{"norm_place": "pre", "rope_fraction": 1.0, "dataset": "wikipedia_en"}
Each number is 128 + 32 x the weight over its row's rms, rounded and kept within 0 to 255. Layers, rows and columns count from 0. Numbers have three digits each. The size before them is the row's rms in percent of the matrix's.

# layer 2 attention query, 256x256, rms 0.0552, rows 207-232, columns 0-127
092:147214112132120166094152082174116104067137142151097127099183170151134156160157160137127160135191121135120223084114188131102175129177164130113116147099115115039121125053142169161170122070114146102126174089133153148112121186106113128088137089118107140112161140125129129164137113112099131106112166078119100143127101148145168144105187105121077123079118098147118153142197109148168200104089
096:120167065120146156030129096206097130036137076082102091122181126141149213125180140169163114133124061098114161180109125091143160156147106156142142118159146122143090082139091150156115129153105154164097065107126125126085119109084102113143157138105132156061129113198112141067181086144102167173135183082132134079128105121121121129168131152150099138094150140105135138166119107143120187101076
094:162111146114084057150148090122120166157108116102126103203086189088110104158092137111099106153147189128145120094189155135086132095104065102155139146095088113123204196165088146096106052154073127126184172104168138130147124115148146133182078136134178118139112100110141095202059139109121112161144125099172122148167149155117101176139121180118171100154077104146113134105152135149154167187127
098:056082122090113107141088157104155162112115203120154108179064086129192094145093090160135162151115139075133130053121122131154115142089069099160167106030139183108130092147127123097125090143059121125132095173135073088137119190144138104146079112099131080162136080141132139182161130144123111107135096128127133176129142137149135195155074140134143121165132148035219106122089122160123081106175
096:125106154138050063118115138127098099096109137150095065124099087127181176173101140102072147114076135105168055124082163115123132142103083101080133162114166130169098084159137088128127189102126159171166107144112099134133184183177156154099155115183167110114145137146062150092147066127145171110165150098091141120120104158204139138096081145114207173164136119132127135100045098103130142118106
095:135118144156082104147143098131114086043118128156126123158101077148115108194082135092150153089105186135156126144182117105112167116083133184096160142118120109127125163100184160134087138096158140181096170108114132176119061181147178097104124134098081115118123097156127095116128148157125126127166118103092099126079126062144123143175134166105165138160103108138147082049110152148113168143159
101:097175127146116127090131091148140142110145139134082133201168094110111146118149145125130135165188090128143150141140174156076208170169090110118103095147118073175164131119150152188158188091099139130053108126123121107158126080111092146125175184098114144151132106115131134139141043095089137145105135117107090094146153100122170131084103122081123118083138109092148118146142103113063191153114
085:134160136133112138140091151154125088160057063118161132119102123155178145104140102153126121079121143101124092182118191060129061090086108107103118080175122169200134097117084142128137103126132143128134138154191175170072113177159166147126142084136150126083175146130142145101124108086118107099119122136206128179059165114144078172154117144073116111123122105133078154151130092158031171177119
097:137080146176143081127138138154122091194085132112150200093130150098057190110184099123190065156133140122130122189096127155161068114116097148110114109070134148128072140128100170119122101104102117146173148173111180101096098150111095162040129143102179139187084154114156157117117087133155163092133150145168127086136098137102120109076087112108153182162162153117187130144070122064127080190127
086:145095093121106129106156167127085168154200092105134097147127197185162098175202087124134156096077118096113126150131112094067133091152093155054138169151079145080150117139146133142144069098111175162176110117141111126188121110160157083102201126129107105094128135202116134101104087107101141165135139115102119136128070149081113128129168115162153195136147170126113153124174081148076101135144
088:112110072145097158125154158170160143220186164153142155154176177159118148126092079087131071126105147164116171137153154087075129149071150155111125117194137165119166134111193124144133096134184152140156175155101095102165105089105104109119143126139047184104133076140091095143110084075059122103116119093160149174117113110079167153122112114153117168159153134155161099142158149141100147168087
098:067166150124125160150096160134129089098117148130095159155125158189119102124134135157133154114151134172136175150129114096138104085147113179077104083112113173139148222166144135131130048154160157129148103060154143134127110061135141083118128123136095162127182094120159150136061134098125115125141124111173102208154150111153129112166178094125107075162106099183100120136169123113116159113092
098:147135160160100115142158146118073187155175125154114144101129166123113081143154143111135140107154130140158133141196112131099129081144142091136136110182085091083186163087119130123154113124089141166133086138128066117118124075147132118178176093157088111151171122166103121105145083119112167085148067100152091210196072143143159106160121054125147119091142079131071143172141096195105097191134
097:142111110139057116093108117119092079092151130167117149124093123141108096143081147152132152131198131105143132181148091132059143152127130154097089115176131083148133109153137126130137151112129171123070138174138175110135069132145099035102137106159064127142120093087129081181128061160094124107130125144127107111133058170175135064110123072127146123120144135117108113078122170158078145110077
096:122099155140092127094099078131098141099095218090142119127125077141141132135060136099115166158113140080121102096118126130118086088142087159188099108070115062182093077177105143130172071135084126159161136128151131152100132168159111117109141102119178145171116135078106166118158112158119134141069091136126109074199129176118089137127110192201179110136099088143155121149070151120156129103131
090:191128098134136133166147113086058070085082087124068087105187192089081126167165166122131103122117109127115168157115088106182100191179143166125089135116148097077145179128121145145113100127150087124139129080106066156070193090104159099153081153105101163114102152151199171161079147179149111150142139106125125068193175096104146083134097135082094123118116141090079128110153118097141121137174
092:144074110105155206143145139117097092152115134168135074086136182083138142129132085134067099129114169143132172108184113127125133072142179178118137132132106118101166115117160086139149121129210131122155120103129124175153119062144065133090156110133140157051075135119118122179102067171066147115099143098150145175133108158106123078082135083115162151179156142168104140121125112130081169126098
096:174129115064131160153133122093081141178127085117111125097131077123103102107127116113073123146130199166114181114150120113134130104184176121131109116157058120087148137127059102109145119132083171102134131110166115159116170140164114152160150095100198121170153163110107061124137150088105138110172089109126122144191113126172101083149135117137104129091135131127068129129131142127148166127102
089:172160116078155112155161123136129113048167147141150157079161129156111160167147093074182120092100102101127118117125092091115166215167122111175146172086153110106068151123124138129141094095112143104114105143154151103105107073135119125094106124104142153157139147126112167100161117124076133145155097157091157160147084069188195102095137097123164085106165095173146083138142135119186139185112
091:162089160178082088110089152145111154102077153084113137139092131119145122157082118137123109098139122122132122051135153098096139114118024126086148145055145120109135089104102120128140128134181094096168110071155100139119170160140136084118139099152132102123124121084126156188125106121152087057120069093088097123131126120146101106163169171130084092141125058102113117119110140124190180097131
091:142146128145152131144189112093140082142167158187121136098172122121082155147181181144092128120142134182134152148151133057159162137125201121104126155184140137085120179113147102127167119135096138166095136142078168137189055124109106168063156167130054160142131196125169166101115123106113122177146132054175130118128112093122163143182183088126103149112087182150097153110139151156075167185121
088:167168108130120139170145122082059164191134111125154122163147093115145055135131168098079143154106143124087177089161135097143089149134203127103109161153124135081134143129112097137086088104147152121102113105180155142200200059150122154151125176133152193083128129092162073118074135066130146121143132072118067107120133146195083141164152084145140116116083107158079146145170124160134186075087
095:143163071122113116135105129135105159160156158128145125166086099184186071149084143111145180142112118099131092070150097038103117118092161114131173161102126152110170074062160109173128145115141111120107158120069101136120147132184144089125093083092108181108084133130104166145105157142113100080135127202110139138118128127105060088109152106180147119177077152104147166094151178148162106138212
098:138120172071157133140121148115174141118103123153167105084121112123197103080134090126074200156123096138172066155142103200115092122151126104095082115146096177111112109137136124127169096148129155090076146174167113100096115092144154094135103176128196130131166125126095204090125106159102172147140156153101090139097145137156086191103077123101107091113087097146134140203197093147064087103157
091:206165130118175119129125122153071036099155116156152130085201113108097075072160143160167087136135103116117142101146095112141101178151167091156103091126128137183103082164126113130151127148061141113166141126125193113158116094126122146104136072130130220148144117104175165105097121170137171153131125156095149076088078127139189116142110113134129110135141109096163141120116140111145149148079
086:136091160109085101100154137131167157169137175099161104154059104148190097157090177120133172152061129163113122081169127111102152048129141084159148166103153106062121088049081117103138130203116087091140160083199138160141165201143129149156132090116192111167104182112113109186118203152206119108129110172094104108127100141105112120177154115192090154120118063158132121155166151173140126121134
# layer 2 attention key, 256x256, rms 0.054, rows 207-231, columns 0-127
068:103145105086140097130145114169126154088160115098195140081104098119098138115059144153183089103124159128087083167159134123086155082149079159157124117226124186167143092132162107187161135139100108155106068163078092102158062105114070139159147118163137173101113119145111131128117179127099101146097097207115155167112152103100131096170097159130120100103131134107168127113131166100099132114163
085:143104053056123163183156099187145137131164107103096168149155116081088057085079161126182059094155094151104163183113074175130173086136174174115090112164090123135159117072102129143166126124155125138102124148101170157113109108076143126108164150102079188165173134134142120128126134124107136100043147189103127152132116103133106100130162121144103111052115131117188185072149097125142127146105
091:088095176153119080146147191044126075119166180123143114144096134162087139153170102130125189055122164110169070123106098127144134126121129112133132133112143146172052140124161075101097159174133144089066098156111111129187115137148146171095140090136158115116173099097110130120117148127149117101189077123142129120119125146158128112185125097105144167156143184080119064126109153133113051107152
092:203089161192150133165127146081141131143100075112149123162070125166072169139109136083142153103072168139157100086136110186130137140115117119156121128118126117159136173116127115108089096154111115053091167163097092175112151114164120141121188141133186112068087148119166076109079140148156131152161121131139134100136129127203133124141129174066144144160167151178087096147113141133132130079093
069:122193070102122148064152108133200182188147226105101148127133141117084095128124121125116093123119145153129151118144102111135089116149121122131146136102206084098160144125109159072138118094117110115120186156128124144123109155112152095159178165111078104143131097151165137131123160081173108085090131145093102191143143143113124172126184126119156109105114159110102126156137132197171144073135
079:076169100101127173122126123166150084149123136172152124060165124110152175153163149109156134100143126147091101128093125145166098117111112121187143128107129091083151087143081182107174136144096160147122147093189171112142133187093155081129156114119105134122157102106180147128114159078070131129128159151139139120128115186122138145097203100199158133093096108151119152163146110168134125134177
105:110132086091150113072139098191104176151114090125142129096142121122160126127118155138127077112136131096101157195074089127149173129123169158151143109162143136155132099088125144170150117109149125143200099100110129127108146097042143114103152111126099186138161136171132156149125106160111095105057128132150127161084107114087132134160143090154140125123131201114161187138147146153190141083150
083:133077134165160132179130145136174209068123146094067078161056155115141152155133185084159120181152113133143076082139124127093149113164165161125082170111125053102140135106162112121134141110091096132139112157088094190139054128137102109168133118161112134142093079089158129111118078138151121118135078112146191122157124102101159064124117110126115119153129136130128107076192153139190120126161
083:122115146088112192157154082136094138072189096082075041132117176125146099125117134091131154137104162114132126057165110078113093156137158075118136156149167144125135101133178102125138144136167125092109164071082165122152123172118134103210159146139132115168119091126072108166137138121161131130119178117100163158050137069094129135132116098114149092113109099080121070097117108149211162118126
073:117157174118129124133134077152113124093122171106132133161099160090147088179141157098081118177175139174181136161124107175069132121147158127154145147112122128185082128083092143151162160082129154119135162123126152185083114125127098118150123103147133108200216177099114078123096160142135103062122149128148063133114108154163146109101078165145063076102068087091098111105096129154119121116079
079:128155171094132155181078132077118150103097101106147122108098171107160149124159132090112109127096171096176092053175196187168131181132077113071168159124142114184078067138118161144089160189083093163130156087109106176160102132181110123173143120162214104164127096094173109100113191119150122125137167152127066120104114138126131141166142157101086135128078162090095105108140153102145131096143
085:114093170131152126088107134122178140068133112142102065137084137164149150161156168138144164148163163045151150093114159132070194165122160090197089159152132139153067081151128137143123164111095123164177117116101113111147051130107067132126139110166073058081140112140149068098137179116122170129144149129149162072113088094149135145062134149152145110122143133136128149139106099095103154181151
079:054115123109112133132115114152086142108123167177113156114107120082177086146075124117091117183135114156156113116129125104103093194101187134141155128107175166211175100143108160129128149132135147115134177125089144162110116090180117141105060109169109127126123135098084097112135158131155088168176104117123148111121102137151147139060051149193065104131141148138114094078161140155059110129170
080:091097094148117079143123075186146148085099110147142125111122112119196146159180163156073127086096093177103122157079088133158128090159144148136116141056128123115216101115131135103129115129093102177125090124081128093135134112138146104159138142176126098068141123126135120080113163138122096159094110143176116085125125120089099210172087133228167134078096123148121129133110088097120113091134
085:145118115107141146143153145152135145076083073154087168138113162165098067122112130144160109145146109123167070076134120151134180159121131103105106110178141141064122089143115095110067148113105202119126118165074115146136131060109119103124172167113099100132139139149064096153106109090112125140183124096061082197133142166068075165092152083054117104143177151097165080150119111177136149064169
083:109148121071138136126111170113181080139120128148101115080133123135096159068094133141123151098136104098087134130126127160158161143107114130198143122149102153146117130181157107128178084125154147192107154152164146130117128195081105112130145113107121204142137144138083124105152140122104159148159112119162162126136053141119127144110169132222160137125136050113135151100113100171137165162107
080:064176132098155111109102109107163171117113184155197108097141098168146118139129059158135109177146101212164102127165195107142154117178076146093124128124164148135122120148143110104135077074121142080184144108155090148099122198123117156151146178154121128178094108171125122139153170115127153144104113134106120176142153136153126153116157128092138116104111158163121119183138110192125153128117
079:111121209174132092139137147120158136121103088181151125124121108116133099134154099179111154114177127152107098129179117110113152091136126113187111138079129134100107135135161144105073150106113091111091166152117157103180128092181203152112059151108110114123130109192044182096108093152132101131113109112118106108093169138117115173150142124094125096166160131133123119108132167088121035156199
078:113120103092122190100120101124115115128092086167151175095096085109149117087105125180149133188142134178126165188204179104111128099106132079099155172153077171146123095114140126065137130175111080130178168122135161090121121098148134136121053135140122147133090110124118091107058184117138121090126123129122115115142166149057095172073090099164099128130120153066115170118088136173122095145145
072:109099091074111127101125075105098057082105088153069128153036125106126061110110138142142208043145148104136106182131119108159126113143135128132116101162160133128111146176095167104081136161087160128051078192149078115156079126125142095142116095116153108115130112138144156128144101107122128167129122177136138169147129122061098166159143133118208124127131119068167054132142128125095095205145
077:173156151125102152140137112165100172176130088102128079099120170127161165102150123113142132178107178125120095110087105132098155046124152080100139132116054173170111161155108107127101136091220122186115168070140198051119140152108095106144087102131141088056121042129072051118167110119133089065146198141142114103118115170194145112125077156170106180166041109123102156136101143101149109117125
072:145156170146103147098075228132167145150143152142133092127146176125121158153144093154071179170145126152191148149093140113146168081150138102142167105111112111145080154166136144124156152137130115177198184161142106117068088095175156162146119090123112139155136135190031135107125114116186154125132087126156087140154175186138135132107094122095118127137143097047133122117105163097123120158165
085:171078148138157153126102139123199095114100153149124137140095113134133150085176162157156130146112161147101140110123173210091164110140087105196153093145147097171046073151074129114107111173112186130151081129179125151072120118191145124107161124111129113081164131057098112091095137070153083130137047125183175109174108149168130185118024188157132136117176083156114117144098149099169110053111
081:096147140126141193111144136092114142104136165147099103117124128090087168176132093151144119174143139115117137147191141083134119097144174121116132115177152094116164132110132126145125138114107065128202166136110086124120185166098080204103180136146148148106134136112131067132182141107195141109126104105120141083151080112176094103095107101124106116172157195129173097076102064097156187098118
079:119123122128082145080099086165175185174107150133108164138149159125156134136079103157104099110138069093101154122117153153139141132118168108171122153135083126046147108101102141106184132128102117174066124110150185133073145109119107072166157149197120155148078102106110098135207129152124171091150115119160137156188135112065089211113121108153146147123082077162167148113125081122133162149120